{"n_layer": 14, "d_model": 256, "n_head": 8, "n_kv_head": 2, "head_dim": 32, "d_mlp": 704, "vocab_size": 4096, "activation": "swiglu", "norm": "rmsnorm", "norm_place": "pre", "norm_eps": 1e-06, "positions": "rope", "rope_base": 10000.0, "rope_fraction": 1.0, "qk_norm": true, "attn_scale": 0.177, "bias": "none", "tie_embeddings": false, "parallel_block": true, "init": "normal", "init_std_qkv": 0.0302, "init_std_o": 0.0057, "init_std_up": 0.0302, "init_std_down": 0.00344, "init_mimetic": 0.5, "optimizer": "muon_variant", "lr": 0.00279, "lr_mult_qkv": 0.7, "lr_mult_o": 3.0, "lr_mult_up": 0.763, "beta1": 0.95, "lr_head": 0.00594, "warmup_steps": 0, "schedule": "cos", "final_lr_fraction": 0.0, "batch_tokens": 32768, "seq_len": 512, "doc_mask": true, "train_tokens": 228800000, "steps": 6983, "dataset": "wikipedia_en"}
Each number is 500 + 40 x the weight over its row's rms, rounded and kept within 0 to 999. Layers, rows and columns count from 0. Numbers have three digits each. The size before them is the row's rms in percent of the matrix's.

# layer 6 attention query, 256x256, rms 0.079, rows 0-21,32-53,64-85,96-117, columns 0-127
080:536546480454499489411546519442513515470531561463493446481475506457481555487451514426508511506476522466541449503515450504485441587509466517393546441503514499614513500523504471509454488490470492397536460466483545507519494521543526499546499414471561466493464471513585528519460468469607465490548453484445493479441524522499548563482511492443454478494527426564457504454460471475509497527567
105:448445480500492400534455513499469513465560510549534468453478513420550521498462463513515462495522555438464447508481487557522484455572489516477486440452500524542463473512491439441504475449479531499551557534603484490526531410568519530556537505508473428485548507523509535551473556526506509486510535455517530547438528413429472475528502528446471471469530453499503521552472522527460506522548
102:571524491495442506464461508395501499490530440403512512528572545446565485520507515508463506472552494458472514506475515553538510531513507437504530526577512515581502543540564501542462537516485457497498489481450467452513414557496449495470477482497475474531491451576463470505478513558524463546493459513553485450495479518492482495499493500457475542434522464445536441538555467491485512503598
076:512539508503500447479563453459528509501511512476438517535538565535548518477412478457525570532459510496522511515546456556587383544414467442468525496440496577436479540525506487549509453502421451475508486431452550496495593466485529537525518471514485532434470516492494533565456490496494511541545543493512522446476498585434487512446512482520469487534479421475503507488557497456475498517538
088:487414422507484527471466448595462444453493523483504489502459466515468466447610483485533451420530544525471496479495462537443565439493552446535485542470494532507533454535495500438517542439515549544438529475501536481483534523517487488446433529517517471533521482426477423457510544506474482574488567472535465477535483447554542484568620489535514489510454513567514439472484418468450544528483
077:438521490467546519499473480456467507561484481492570497454512506492487502591516497495569505521461515411509492406415528522494537426510501516466527508550505506534495523479549471480514484426499534502466504464509440474558426500512503533475528447510480449590484547548461524501496539419562499437501430500437483512484431542495529431527510473510465443506506489503551459484397516506476518452561
095:533477476508528554541461545525496475550456556562463482542476545551494536440491485616546477559518533478451518519468532504462536463542474440545489532495559518488513503500464495536443528446524496555483448550565450499534501501484465529520487524497542477461479528513449525495511505578447582584551479466464478493570495510485514432516524496503502556426486563511555554492471528460451494548483
099:495446455517466506463492492472461527473507504350518535462499497503511490502467541549507528487522445492440540495535516522521507554533485506525524518501450523448491499534452581464509521472470467449477509518521450435540563409476489498466498542579428529519499505485519511513494534574528505467497560484561535557403512545439522582509435438498522493401548466475502507476500463531484494541475
082:524511549456467476455463501528520504505462492454498507563453478485560502436392516514536484478519503536494488515542481440524519486484464529565452486526456518413520553495495519453496566572540537459601499543415430442449580478576500531448451553505483567516470513452527521493468461445528552540490479514502479522538512440524518526472466520505517503445518484474517559474497478492467449512440
096:512499491590458552587483448582505519503515454484492472517506536477472492501483544478504506429511561461517464508520530515504582438522514507575476459551484530480501446559581416463511523469542558547508514539451469455455462496562492508439555520503488502576468488467480480457531511533460553511513480480537478457539471524438484449531521540516480483472493483549458450521534484493488524584483
076:444468516414499486455544529475467527439449476530550506487556468505496539522500537540563482501486488463528438480477552543552456548504516469496537525486489546434512583520525492506502571498491434420578504506428493506454478535467432452586519512513493552509543478517490487499499505408500523489536574573463501506517512516502460522540482468455529497512477517481475530526495429507433498431524
101:528571494483548521462451474442461503372500429475534514518533576519517417438476504533507516444520507441483542454541528515569529499519500419490550504504509510475499506489578512407461492512552440449527525497543526462539553502494441509493469512453505551499517522463460558522503527568518501483496534489468493511492497488535458445524449443437553451452454474506529462504504434482519508489488
105:501511581492499471488505476467447471532528521458461494475484506462557513506498482510477519452528487440546464572496616405463483496458504488564494473510522453500489449534551538455508505563521520536471503469456553478543491534481518469476527522501552471522574509512433499421429540436481516476425509518512514543581515537543507539470469536493441497450444480578513467450437512454495523491459
094:469519503514446452547463490478497532497548468533466495463547558482520512488487471442511545482482528509538483503514508511510506433542535469414465497588562597399534567560484524499464495472509506489471522522458484536501558475495483437481403511467497501524546493528481512468562472452499524503527525531422466445480490477518480537468547574529472457520462441472531511491499497561457527502543
108:505480494487580494516494500463491470456569517471484463503563461523450460449513470438522467473552493521459555457551493465480491521569492580519483504593537531488535506418440470475452443394540477496493528500465468558517512525497490491488501551453538487555529523472526470567513535513393470473513498446477513530396477468501499576553520576571450503476524392471469472550481502483469527472502
102:522521495549588488496491497481544550506446511541472471541487521558501503533498493406485472478531567533476513562529514508499568516602438536446501468470486487485464538470566501521507467440519512538479572525507539489533459554447473512514509416435542464493492479500549461525505504526480524542509579453484506474528527522503507506522493535487454460443572519474452470487530508506547545554519
125:521459555513528486549416544564561487472470506540516507565398525548485478450575480476515513484496448461511463521479537497387484503486504541496481557447555483512471454557526536575539477525518522502490529440462464457572503426497401530444470525482498471455512523502455470455571561565520516468508527541596501418538557430503435474505533576563487533485533492531504541500458503542545505540513
073:518503523408458526498526499563543548502512466548483471512522391570521518522462526545503530436447472544569402406468513481521401551429424489502486514531510525499556554515446494504523505506506569506534438462499486539425478544543511487517546494500550601527514478464517484518422491446447534520493518490481427457494511519507508554523514416482549550558473455525478525453477478486443476449486
099:513534491596494555532511504516503446495461468527505480473502460446442501549552491485576459480474486497570448518515471422520509490429495492507438455483485527566429546512553474472482448521520525524536508561540548467473508527532487485513481444561472496367406429471566532480488475446458550524454451453387534461518461519538508516418526474485522609527442497525473504484548505478525526527538
118:450526498534465533555610432584460528465511565513504469551521515517577533500473482559482566589553525464512483472502554533486509591517471440467501522550490406475525524483506488492525551480527515479546539530524488478464483479471451606524447473454484549545493545538481443474524474457536507563544530441578556478520508561550496426500513497534504450529486489431443467455476482468526490584516
116:466538466474539456544468484474515533513520454466497510443460510596535494527578517477498508571510549513502498535541522466538473423500513477551397433461581545452547537563480512555533473474515513517490519580546558568449563496442482472514493459522528525504518544532475500530472492486452441525469486432483474421484429470443492584551480480510508477448437498425522535446478485483510446499473
122:539453456410513441438435504511492448551488488531552470518521485577428511569515510464515510515511486451450489555500513520525433481484436535490446494510436535474578523530470479549486492482555558546521508472550460436514509535400550437507529487543487496497494514488521479449513514523503527430563427527446460424528468503520511525499501531477486531494455494519523566405581496480483518509460
067:479547540515539457483595525479569476490568501552561482559520433400514501473470507503511477566496536547440502550474542546516519432481508539481481443526512522460522517497537474451496474414463366553496563473552517486518494492475483485504484518480538504433555533490453411477477558494441527458550516512436472459488524578520463470509425490461443522464507530479582491462459586509549526510493
093:443434522517516500523467514575517488547470483480565492563484542489455647503500555512451467523442464481449498453493520463497546477470532492530496517484532483468487528557447465529459439499451543535530559522530532494471440515483446570518543535447549475533470555458556542504516494389434532527571608536500460468472577480501481458522518486465521537445523483474556449479516550556461502461492
094:485546541451403482463507437491475518499581412536482446465455547596485409491500512503448550416481479514465507451512512510499533469506511414464534514509564442554411545531544614533485521489481490480447536479501497533480577532492459523504509573565514489504547464474479433465502530486501446478491541462527541543552491542496517530530565557498533514493487529398488520493538530541499459502591
069:553557578532524522504574542465541453584492422473486601484583410536561413488497490511477529494488487504510559524420553584528460548545530524553480444489433512493471453467548496437482510533525434557443563516509485536465496487528498550523469562455510518455520593484499511596499464457540474463466478446532501482507511527543467424521509473495460458487526482498457478469573546437546490509480
066:516486499576469473581415465491467505488555495483523464486499558480440569497546465531497481451512476491531504472484466490537523432563470489455531516498503548502503508441473486561488502460494554461510456594405525432533408470540443521511493466526445508515480492436543520437490476512489443465514430548483434437554509507530479523459484577457535538503465490558456516540478504497490483500500
070:528498492405503502458451508481470523488456517532485552438482494538514572574587544550502476516487525457473512542478524480486526503588516541524522486446432469468507493547509527534485508512473496465473524556501491477450447511476505465464459496530430523530526490477476495474519397539419537507590510565429499498540404480549471495449516394528587528513490524528508463496530468505497548375528
078:485480465529526578501532503523484571450501543481464456501466483519520438517450553489527471506536490419479479567440550457457481442507468457610502568518456466492515528480396518520495498521504599520522474494503516485504511464456504504536532488500517485453496510515501549471553465500523585534436542519519516506481539520391505524537502495474539468521478443515484485469477469459517513493491
099:503486551439461474495487480411571441536517503466468514464477507442512475532511565462494513437536491462568496434531502502472514486488522443508560542538504394446534519535572582457417482503496551497511500520483537494534469493530513419485498525485557470502561470567547517539541569433505467480424497511518503489509482495492534521493553475517456486516524494446509460503454459517549477513535
080:512498538462557497454476513428433493546525523457506487553536468445522502504501448514536506517546490536502492508547479504510508578475573465507505471504540511414500514461550490447465508572523469485552532442504450509461539493519449529531515485474501530502528509553438479516487493519545496451466487433495506477496450553497499554568525529508533410481563451451509468501513414466532501594494
075:458562557519490624543465524603445492486468419535501474579464557535517564477506468467518425466496537451535510523475498459546476425433464423474505467440489593498445470524516529556561528490554493486550512469458511468545479411491484502493452472469620481499469532475431454450497432524495478567467540506512449441564493489546507524455476489443512516513482486532494503492432499491454551517445
060:523444475488551554489539415493505554515540479468462465495488519455528592526450435542474517563502458489559482523532461502483488558461517445509523476521489439524555513442533564542470437498515455515497502527499440558487509543545471491536522457481524540562512550479468431503410600535561529467458465530519493548350611507513517454538507486484528517449510466512578523523486505484526484510570
101:579461525555555521521529518491519492535468515517529552480440456526542468518434410569460487507522475412554522477484495590512448454483537478500456512500559507513483491487537503464552500574410573496511591500417494511594512470464548504542525457449562487500465511474444511516505523473510480518512486501541544395476565495441527504548541460491486506415532391523513466445521538440444522488506
101:481485484438506493495504531515479485512481522542467548535416530509483519531500527457470520542475549503490479609519510457552476560599498491515531466488513486483498502448510516451501496499477474476577528516553543475586530524541496501533510570525536576517497483462534469520524501505480501532598431532501465532572498519518545552447590499525579535515517545534561505547504531501493503471471
086:558513558457505403477515511506476590518456440473522512549567466474463509552420477519555492489421490510486537480519497564474507457516457538490504492484484557494488536464460469477471524446431478538512517453449439548505478429502476497543479461466453480502498462557392540553455494502537522465524517505522529500533557486502471481498515490458448484489500523528526444472453553539498535486539
109:454425496494497517474528516451540488525572448537506506467521547473484479517500458436556521468506520517485460487507471523509457376527471424594491499576437454546544523527577494489402474503520512513571465480467508532540479558495467428458462512526454498498542511493524556538501493510436482501565503524480461476564551489499473481441480499601516520496535474521478479436481488420573540459540
080:494559540524430450569517492522514526515464462520513497608488507534419584551447476500555531481502481529487532524484511483426495519512459495412513533522430584515521456512521502493511513421485568475511442500577506538498470399556430474532517485515507492497448515499512532521530472489470473594500558448507517615588514478482525490494480512539515493503558489540404493519504535474487515487543
120:581544525514434463478423446480545469435452475435441467510485540478507489393523597383514512472559437570501539456538502536417505493440500484463513473490484552507488514491476524512510504511520493527536386468528526479442525487477521442517536522506482538452485462517468583434492492497523491538457565431496494509496562514496463508486518560542452503527484509559458546465568510533448496510493
081:494434467487492500500560426463584490508461453455467473498505565480491582528448503556459477425510467554573482468488485559549565569523482503527471496478521462520510486498519486525554471447555492494478509478495433562424423543574518501464534504485495590575583505485455436446448568554561486545515530499511423540425515534507529515475531450522541544529534493497586504474491432521572473501523
097:585471596545425584575476492520522500495481488518521499511517529516546432454481503489581419397538501505550448520567541524466535497473492432514439497492480627500446494471530465520498552560436504524488510451420461459494519519490497543523521476435514467446515511467601529477489453516499486515463461484480557400480505506467421558508516518484564536554498530460469550558544538478464515546507
110:463446435564573496431520493487539523437530497579493465549500393488545510498520511508532540430517539414524493534448491479538549507434442548519473566499465514544484531490513449431475537527542493486548469546519528486528484462538526469469472507549595530528513544495476504452468498439503463532507513524431470469529543516384454544494546459514550565531536452488519526480498506467454535438582
103:506574467472442538486439465531429516475567531480466505517465556545598555490497520526506568550530408515501531544457486483447581516460510486453489410432472447497514517501479523546530529535448473515516507473451520633467491496497457491546506541524432418451497530472449495527484522575529550518485491553539524525461485442605465498516492454479507527507545552502508435511549552462516454456504
109:500446510476582465571451549474540443502412463532473496503489494569449449508526500534524425475543508473489497484455524526491436547470493497485473607558572513480487423507513420463521523458513581519518456547484448462548556478497566538527487522447503432462464532468561501529489549447513482542459538470576514376487532564488440515532552531522472546454498499502482525518540513507510457546478
084:536529516610514453466548523576551495501478587532521545481476502448539458476519544463517545493447501531496474493522488519508449446539519508441539542475510508534456489513488578463472576481484505498567456418477483548527509614488444460499435532531443520462510488568510486500609470505493425469474437435449526510550459473472530510530470500482486469490518482443505486455604494530561511519547
101:530418565502462443494489455416486495471528487563549432515497546440447504521486460448509415466499484518473470459576472507389491481520537472502528435499459437471495438391516502482481442499575495552594483524529503495467476539466501565528475555476535482509499532488498519480500501521498504506558510536517504547547505514444514435531542515517484475472498496396543494531532548498496492441499
109:520511515461448469489528428458548491523483506506400528506460455483556429526442500454434501529497515477604522505476500461482446475541502478470524522545520529521514460532527516464554527464435488446495541440471534518515490461484530561544497601510482546502543553507526400490582528453557461519513470486581423467447526459543444448497473499506479459398538474478537465535487404517523475466534
073:444578494514529520478523483506526506511425582561434568485529459491495576465487505488528570537454502516535447498546496585511475582535517519516443501445489543456478483518440548477494494477482504487549508537545537509409601516516481462488460501576517554436602463543511502537484482559441542480422466515449537492518483500467532454484570471472527470448513487525511508486489530494420512477508
096:451496494504560543580448468494520391516477517551504504468483512523436536545596459512461426462524557487528483521554423571489539519508482568571535493389500466505526476447456475522551484489521530496510507469525558525495484477507431488483600476529462460533478581447397474527495546510451504489471509537535492578532451512526495492402459484441487527533469489557433510536521495554528492494500
092:504455524474499480526475488483505455515519523432473424478497494474429341546499517550491491500570535543508591552463511444443495416444497391507613521509555467509515514513469513503443609478503522485466467517588500517594516531479481459482501453492454481527495497511487525483561473446486519498472521454509470541529484457499500501499437528473450497481516556438598502479467517590536499442514
098:544393500480497566447480431440512534481533500478474446508483548498490487565559473486513457450546513473574544488548510441513489526552452527476459531543490451558529496536541438493426455458517441502516520456459462440487495573494590519566502525482488486473442444454539491507451512558549550487528552560549450487463532530539540519483480472529510476522422449537500472507490593488503435445423
113:491448497472454511393467555441468470460545563480488522559500555480560496470454468575508574463479521518464547532537486420503515484533576511486524514517499438493504474469531531442523422486499478489507553564481492455464489439433561443461417496473524627509561514549442501480500503529524478478494483495468434459448547487462482466480540599548475484464568483493459441568524553469521503523491
093:483460527503495538474449478499507475488493573468481556476513542551456545473449491491472552511500535455491488539512514455547512472504525539555451470508520468435496472599580471435507467492489457465578523494500399491407487545519484462508459464558492550459505510531481499430497454501556577365513520438500533492459450549490526550522472478519548478522464511560499421504535510480510523512514
094:410438510509500472516448521464534420473519457507527492544562544485428491485439468515612451411481533576549466559477508473524476536478553548572480484517507504497483527502467466464573541489510528454476476551541527431554487454538534463419489506510528517499500511484517514498455471414485479545536539450503493473475509479435441519469497501479557479514535517514514559524465469422485526467500
086:516478528502462487435497500449485533421472432496456490481531513526501527479408534533514513545484435521500518490478478515546509491503472475511469481551469482472606526555577499473456481429443479510517472485418432480468580581493494475538520496513475512513472482523557508499483450449481538496535475499545518458495489547546476498504551508555556501485469562551519476484466483475488496491508
120:501529475488487542475388504458536500551522533469508479556506489446550527479465439605480549485525486410517514512532511475515477542518510536516473515450523453435479493446511539511474472541486445435581476493511517424522523428525507435469466493517502530463584462533411481511462531461564480513510547494499553497476522522549471573413514514495561498506518434504484465440522519467519553510487
097:574480516503583475428451546538492425484493451506466498470457488501476527450530499490433500488452452484554462470482541493477504550503518505512450471540505468551472466441591483480448583521463463547541463493483518479516503500502505461464457442475512557521500504500554493541515519496540548514527427493595455502521512491573526553556560483488565432523558512429466535600544444447550542587459
091:463521557554510498456509482487517536503504492480506531462595528539451534456578525444468537532522448481564545514495573492585480552560533477503473471371479456533431523449493552458488499485527454458529529467384468445492535536507516432464533511465487497499518504506501571552467445525480542492462482469442476497431508491502516522542488546458573456462497460522433410570482509506453502424529
099:450460405449497464493546497495451526535454481573489534501532505450536499503572471483523594504513501463541458468520466520538491469524524487466458470533514510457486530460569533550482556518507453522495507556461461531522462493497494461587481516461507422537444614523557500434530535504478483507505459475479536586527530528477514514433494473558484466472440537528521514464503401446470515479450
088:522506593525434500483473444488534506530446470513462464464568491537551481452509533514474486586496567589486473495493417511458570470493462413538494492470476476448441487574434483553429493422455482483496504504478532456472474574464406491417503435503450506539500538458498556517513491527480448543498520454550521517463391500543510459510508487496473527456505482550467481526485522544522527504508
108:486561604516510435467470511467557523527451514495484542477550517571565465446556451481475543497492483480508481493500521553391499568509557568468539476538473545514466445564505463532553491568516528497503498431493526453523434458540536464473526511472532515496493490499507566506451465458511594523450532493476514465475569504506500542521513515502523521509503527544414503526498565472489529524514
074:491433537491483493469519454406508520466429499472469487481530552417558530452518518515462503521435519543476522528499462501529556506474503513556515529529499455430541436449518528556507495469481472436577547485454493553412474485521507485486484487514416538537493501553446469501501488431536482559531503558517465537492496494494477554409510491550517556509502544598478520467449526501450521412581
093:513521457521514527489493515504466448499510481534450457490504414489512549480499474478520521499483519488525460548481496452447506496542436537491444549439491573495421590526493461535494526502568542514496510499455442529445526527433467580516492449467531460488533511437508476518495549507572425563456475475468447460497462515525536521440574560565530512503556527493438602499554548462487531515484
111:484452540510510504450531449518536483480521537509493448535577511548462539429431469479491523405548499476491583499458548467473522634447470482506467441466543478503521510471492505498494443564446526468469514449539474489501513521578513515540468497533439500485532482424466578544429458478510470567515543477505479424509529568448522540475487442500445535488518453523543469508487524515537555516522
107:505541494493489523491528501406552503480504551526520465479479540428495459525452505518531543545513498573454521452499531459558527520544459481504447396517470530455476470474505497514425522453511450437496569597530518554522529516438496488537507497516482440523541473525440515425544498539431477524513538507459442518452436470486538482421544447493516489484496552575537500531508501501546547468546
118:520438488518537554503456519552533469522433492416486525474491476490517441477489569555486468466532509469504454482464516516519534456473423523525460533482508550521475492489505429554498528558491521544523458565491502479547516528460534461552489504481482478467448499467574488505522490518518505563482519507493482485550417451507564484566469481422543448520525536471490522441493492518466438476479
095:560501498530494545457536494553491436478439510460459557586533487458505567480507557473452508483495414531483529459510480505458400544460482513470483457511482502448505470464521533502493510536502489482578506526511478462480491506564463513470486511532454549540565515502500476471489499465523514481567555552456549505457555560482503515425501442504499432469461508518446555552472512518547548485471
105:517470426508543493430495545513474485511604506484501515501439495493552473556446496502454427531536520517470458478457448521540484459489417515444452499421468546477447452507494504512522473550480446446485429539558548506545492499551446495547509397499569482493517409485457468519551512511495525537500509513496460492510534513485531519464591490506488451598444464480415547513531483482527468494482
104:508530449425505605449492484460481499516453538454560437512419453450454517452564525512532517565485481512524572562494488482483536520576519543540462499510520516515550439505491488557535433435555486505496580466463534507454450500458404447513501518490567531571471508458493453563458509521473496537486483474543485487549358516544503462483429498523436542463497530485562483494498512472555508483545
085:459550565520472521444515520518491478472465529475474547469493457630516505494517502494504518473467437591464516511495526472497469580457465540573498500505414522443520521482593590496444532493582490507473544485437498490524524496571530460422532526544513526540516482547503479461495542481539501470506474564470509465496508571532557476465480489513431484442500449479451534517466503565481489487462
084:512468482428468464520498510460560506569533517495557446447459560533508571494498528460517462538509526445463444486484518503482533497596490519510532517487454509480545477493538462542479491472519487545538544479524541527518478513440541511508452447410549543509414516479568475576539553536473443524577518474495423496548560470513563545427591567510546569545499556530496499465524503430466517515542
080:477540535502510516564439416426491512522459417427507493521457515543507512587526481529517471535532479459491572421458471522492502495587516441478477546547478534491457446560508530497601556570486457468507479540479508530548483525475539422480523593495554448486476557467526496458487465452530529444497529521536445533560486513475526485522516533536565510504482496489559517542529490415483365443480
080:525476473513615482502471510499552469543629506460477486517469502541444474581455447533522508540624574464526525562404526571549457398574480527571578478489485474486505436533531489451473544501553525514471483580552500506507513499477494543484476444473512416487492572508474493542502544463543476467443446588518466549538466487474504466514559399473516547531483470463522506468530475491462572486542
118:505486515499474474548530564571528505482491508557454528458505452560515442530473504476467502501501545581477531526517543512442528468416491539448459505512585536424484529540468536426531502511442480521468508459513489478457459518478522500478467463454508517503389456569492515439509470511497492477510485509482559466466470467403549443445510558533486524477411528521495475505444488571534551487470
089:479524549504534449498416545444447532485550505458459546517515506525444603538439499517510507473446510413513501477581496429505453535495521563522572547496495389475477463483497528430507469494496436439587500478478472467501511450512457512414539590537470468469494469510543451546519449441455589481462530506568510495449553551488505439537499509541481501482519445570505532562473493544506514485517
097:523448540482446465494508505516520470587613499520493559505442449590538490467447465432529542465506485565506488501483434549450483505487544483508440546469599519421481461485503535487604554519479470502563492496518553461501559440511548531514521481499523510493412519467564528515560479497520498546433464476457502520505434522461585524471554531531509511518489509476472517479437459471436487476509
081:483549543399501543471509417483497467550494461490498566459511515569584544494554570558460542528442469497539555436489502464553493475543495476541509499467481494578572500478513554486480520435482465472523529565485439504471477531590445462521541489527493530496577483580446514513473515500485535489509499573489513417468526556569525546537534507480515463505488503442552437495494529532536453467548
116:518489516411520474481488514513463467472533558453542486479475489476461493444541501530551488474513469537489526487580532505526514579481509479505504484530522496529509511514508520521454502492533510439560484440537533479555505565514497484496510485517419401521657458483498517481482444440523470499444507479525574543558456499518450436458584458440462510504523547445517542503531546507464504411479
110:495450489467485547411396483496498489460486488450505548476581472582511509529448564531490517524508504466437481521540514510503511543482526527488502454447514461510507496525463499424456538416578448446458515562527399506479475478515508451443434462549596498459449506529508511541537422536480527476468495519533514498492505483512479549555462462531502532493502491520512395564544540527535518499546
096:469442548497463516470552486513488564548592510499515560484524510470611496495511553439522501469514498491499538577535510465515526492458560491552524496451479446489544456549542500462483471441412517491517477462502495521543481496543441524540536554484364519483454531495521531546548531557459547513449506515472531448487501441387501473499512478504493559530495500521518512479432477525482489421488
101:439456526437534526503495425499447510454527473493565518516477511496514516472491495373486466446527495494498556499569473506565596444541456525494500512489486520482487526503513460475487456524514477515486434433559458537518516552507489579537447544483508477501500445471443482441564515556466404561401424472553484410566523496523525412489503432479510558537481469415484511509482490483487506530515
104:518483473471490556458492431525508528473526446595463463472534582515540500515510503526489408493469460499521431532478464504518534439518467546497521460590519561570382526511544494547461483476489501462499561433537543496493387474535514481520522512496592405539521498505499453481467462524479519461546513559484561474530542409480549500543543467497517513510470483523502513488500459544487389520470
113:527496418517493445534528540524494509470555548467546492552492438506471499511506507492529523448525550490486508470484523491449476533522483590493509493548553533525471521474491499528549491494482441507466473464447459468541509454436563551551467447524542521479481577576478520523508535518497468460520485532497465467542492521458517488520553574582517560517457461512493431471539478453446524535582
069:507505605479513518556425565461520512515457453495532507484453478448456534443451421472555483407475478526488459489605477526539481481491497408472463528496414514437499506492543565519606502534431526502568503427539409479595507478506459633458527521549451517511557514421532554492515507475558468547481500476569492525475533586525524454512537541519524497513492430497509562447475523525467493465485
101:506451471517501515588507505505571544502450460545542445501482508532492511499525465497509455459480468458522500492496511533529437511495478533485548547478511534439456506524563491508540576447499466565516536495520492508543542464506520506487596451493494490468420453490528515542417503529452523513447518473450453479563510455487485563535512490454471578513458531503457488439492472404455502474472
122:522473462470432475492476438448507570446537523540492500483508452511517479494509556445550494543514453510458526509475412477486517476528463506565474545532545454512470504539472440594522526478543450443462485528548506518425567490496477496527472409493521497494485518507548564521520448453508507504520542531495506467449517526432495490499459464520466489546433528580558577493503438516430465444474
113:542550567461493542486533511503532490483467539518496527490534515484499501513465467523511462437562512503432461519508497566513513459503546508498452465497516538498507485460425467474432456539522509515542498557520414580457480503482504511631476510584463492486539550488512548588554473496543476475482499593489496531468524523505510500478456445509508477468546578506531448483557468495521464463506
108:510504402468478534486521516523475460463500493552520529502424474489422460486508460495521493463492503447434488479532433522426521494543513498558464550529544505473467464485546520547505453489543512513426508484522513498512444565512543548465454522531473584498496445511450568504468563543490398471521421490511483474484473533504439480471539476508458464497522419535497473478534464534539575492434
# layer 6 attention key, 64x256, rms 0.0747, rows 0-20, columns 0-127
087:517491485514465582533527452395462581483516534424480452524545494504517542511524471501458566539440515450417473538494524556503519472471463459504503437517516488557518515476446497530447480480552456521501511460505525546490541460513507507492464471582496552528497478566469532534467497541514507493512496595470512549443524479488445519479517437510457532501423479537444566461469503493442461476528
092:515583540507423530503495452487492526449514514508436494465560488501546537421525503461522550560471457509498485518504555565503473496501575543474510457514516558503495559505515537475461459519518495503495523491490512499493624470554472484540452481555498504537559524546527546489500482525579413481531518517512538542456548466481517500540430520465535458480484529511471491486496501500466547536485
087:503518501463520560548441561506468484477552400529599543542505499500513472503443487504497475474476499500508588475491496474450580454542453517527465492548536504473420544488480447434528567513575403511454499443546476516546496479492533507538564454406472508556460493537500534488577500474501450507521531451484479521458491531465458474529485571482524440480443580456524532513470435392511545502465
085:497474552541498543514575480447559461434504515514533556463507473480512495470486463505457546493495472487460548519523538516492553544474500511467536478515444481502505541467436503550491478519553515491473505402526527546490432414487436524537437537613473498535487538585423522523497594557474490533505481531538533526434549508477438491508502514521531531508529451503464454467485508439566463525492
090:512445575525502458510481537513552491488518444519479462525511434447460494488471474429435509481503454482455495515478515441483499473397500528417461577534456517503537508441519486576463539510501577518477511590544507500506459525497499520451541513498492469516467475433496514518474554513455535499502513445461483485550523546487487531505525487459447501559471526475531487518465481430479476480459
083:525492480500515515483429584467452495417515484492460544518449489524524559556459506441551498462512487492488519538522466515487483433552498602549456441596455545429512479473536490524469514539498467468505477513496467504575550515521496461541489567465486484476510519469527577488526482534523467481530472420502492456508518523586427438490486557518452525441437468476438469533454514499496455530516
088:506447476479510488468489514572452454527471425491571509485514470469543487491429517523508432525516522550567453512508530421522377453464447538566496543526449526513465522539570412495557464492533509491469509503501480520653467562445592510502486479505521512556536441498509480551475433437497511500484512488471512402552459437596487583490514475504487454508519579492473549574491487506536483504452
101:538497439457532478508604448526474530461453446467574436411444480518486514470540574518531542438469524524500461539540424544497514421466494530499487539513486475488476490576542524519488498466487486542482487475488483461530499485465524519454538508450480523522459468468580478556453462543540526475555432554497495600529469561515497514468460495520477470565449523522489614507501531502488500517551
085:517564466546558516540520503570505514425427499535504477440495467454547495476473526477432538560577523530497507474476428570475489487491519437506460514535448533443496502472481528494549545543408524484456500389501556525503480479449506520536507506446525502490498458523552502569593581500564511495543532556500503435538501527473524486487488455523480482519488491554554532484497462485515488548459
085:555397517529482406522501499476525485520451505506539515522463459522486473505506484499499489435512506498470448530538546452481521484576497538505508474505490471469526552462459508452432460513559455529478485531551601518481506421560490494497555537499480505495435503470482476505534536488482505555502512505513527506480475522569591509540527450477457553406529467527426503493470514473531504487527
093:493505496509497547480554508450548439521467431559526504518510499511510523511458478518519513428475558443597525514498506490492517484490509464552551537505446487516417469481564512560525426538551538506448552455509574428530499457446548524457415455501574503502476497501444505496467551524580571535523537524451457510508497478460448560514588574459524505579528491539487586487552400491533497508466
104:480554562512499486460511535512448471568552456481455468513462417557409447415495446487505483543485467486466489466537454529393511488447495553462491488478499497523540497558529571519497556465496480503506460570472399560584485449486477458559537539488523452531475489535471515550435487499471493471440492503511530543482489536573507504525481507461434497456430491421527485498472509529497531433421
099:532482482548453541508501500505548554508472532545503440499554417469538537522553465495487403452495527518484513573430483508475437504546539559460561466446461517491501598603524501493569458445592526535428542510488446568484524505519516516462553506524473480500437549537491441465437475462467461460469466512495496541428511457585463487502500491604461501501519449473516480484445533538535506500572
108:459465464407517438478517541438517495517463627484470480526476554428516431522480509466434516513532468537491534488509447469478519483494535519506397479568519461509534445502496495526514394533491459483541493581549535488476563457521545442511537568486520510499485484493471503479491532517480410444499490511504493492448544559439533530532533492526592506512543482450585516447561494459504455505505
099:514512554508505465514456550578473542466472579605479403450473477514488502513469510493555495548468488454499526461493537453456469523437447447526452538550479482568561468533557587469443503453445532467495461521491512409430514490485469464479549409514519542504547563500520519490389565509493430507467509507444540524485516500500491537540518521452454498559509471477489493579484535453553499510447
100:543539537417505515560557504560514443505486395515512488411486468498533499497537485462533467479463485553561451493444456531635447498508467472539577579506439498523526521508502543458560427531546508451450430544508519489522554525507478597484567396566449490526431461533512489506558535529500460503502508524461493503572511435485467501505553511514475471563492523474481477539516468517481506422456
086:468502455513516559453456422478485520541544476468549509482542569538509503486511452591546498455531516482551582524515598442542529543540551446455386459479453479512398494469514508583548456560550471489448505507511477391475477439467479492521420527510513539534476482531548546509491541495530431496475525479465446592434477447453489476502502548474525481453548512464529485460439430515542470456525
106:542516517497545534460471508514512538539574421498563501565510543557481535532498496588567530416510554492594496492533504484455478540530558499524467559525458499561454530487524492538526428561533468475470492500470477468532490503489526472477539485547510509476551467514548473503473508513545481572484530503437456444478457539467384580484517505452491508474497509551506576539464477455587512446498
107:545489410465465531423366501482510504454512432516446470425434410491480467490526490480521450526530549461525510576545581581472434480493463540500518541479517522542512486543443498452466440553505596521536522458524519501565520524540528467528515519488533436495509513478496549493527465517538580556473545593495482465544487508498476499495451566498474441533528475469421462514526528479469451519509
121:542527514514469464457523544566484521505466507533536548529421503490501519496516587458545535505466530532483464528535430494517499574502461528448538476469519628481493492390453430537473479513510439481482444534473550461518453485490507496477577517547402495472548515459448441503538575530458464531480496522469491544468486472453519465478538487428529494475504528510480559525466482478512467479503
106:433532453497504568449495492495473440525514510458467391446522478464525539459513539517468520489483436530484480565495466432451517517564464504442455516466491532500476489491446493474539493530538525485491523420532496486518496529521488558469435483406455378526522557519546471600480422487445514457514431491496445494548566411497525523486515566540539493515496499522506456507529520490431514496576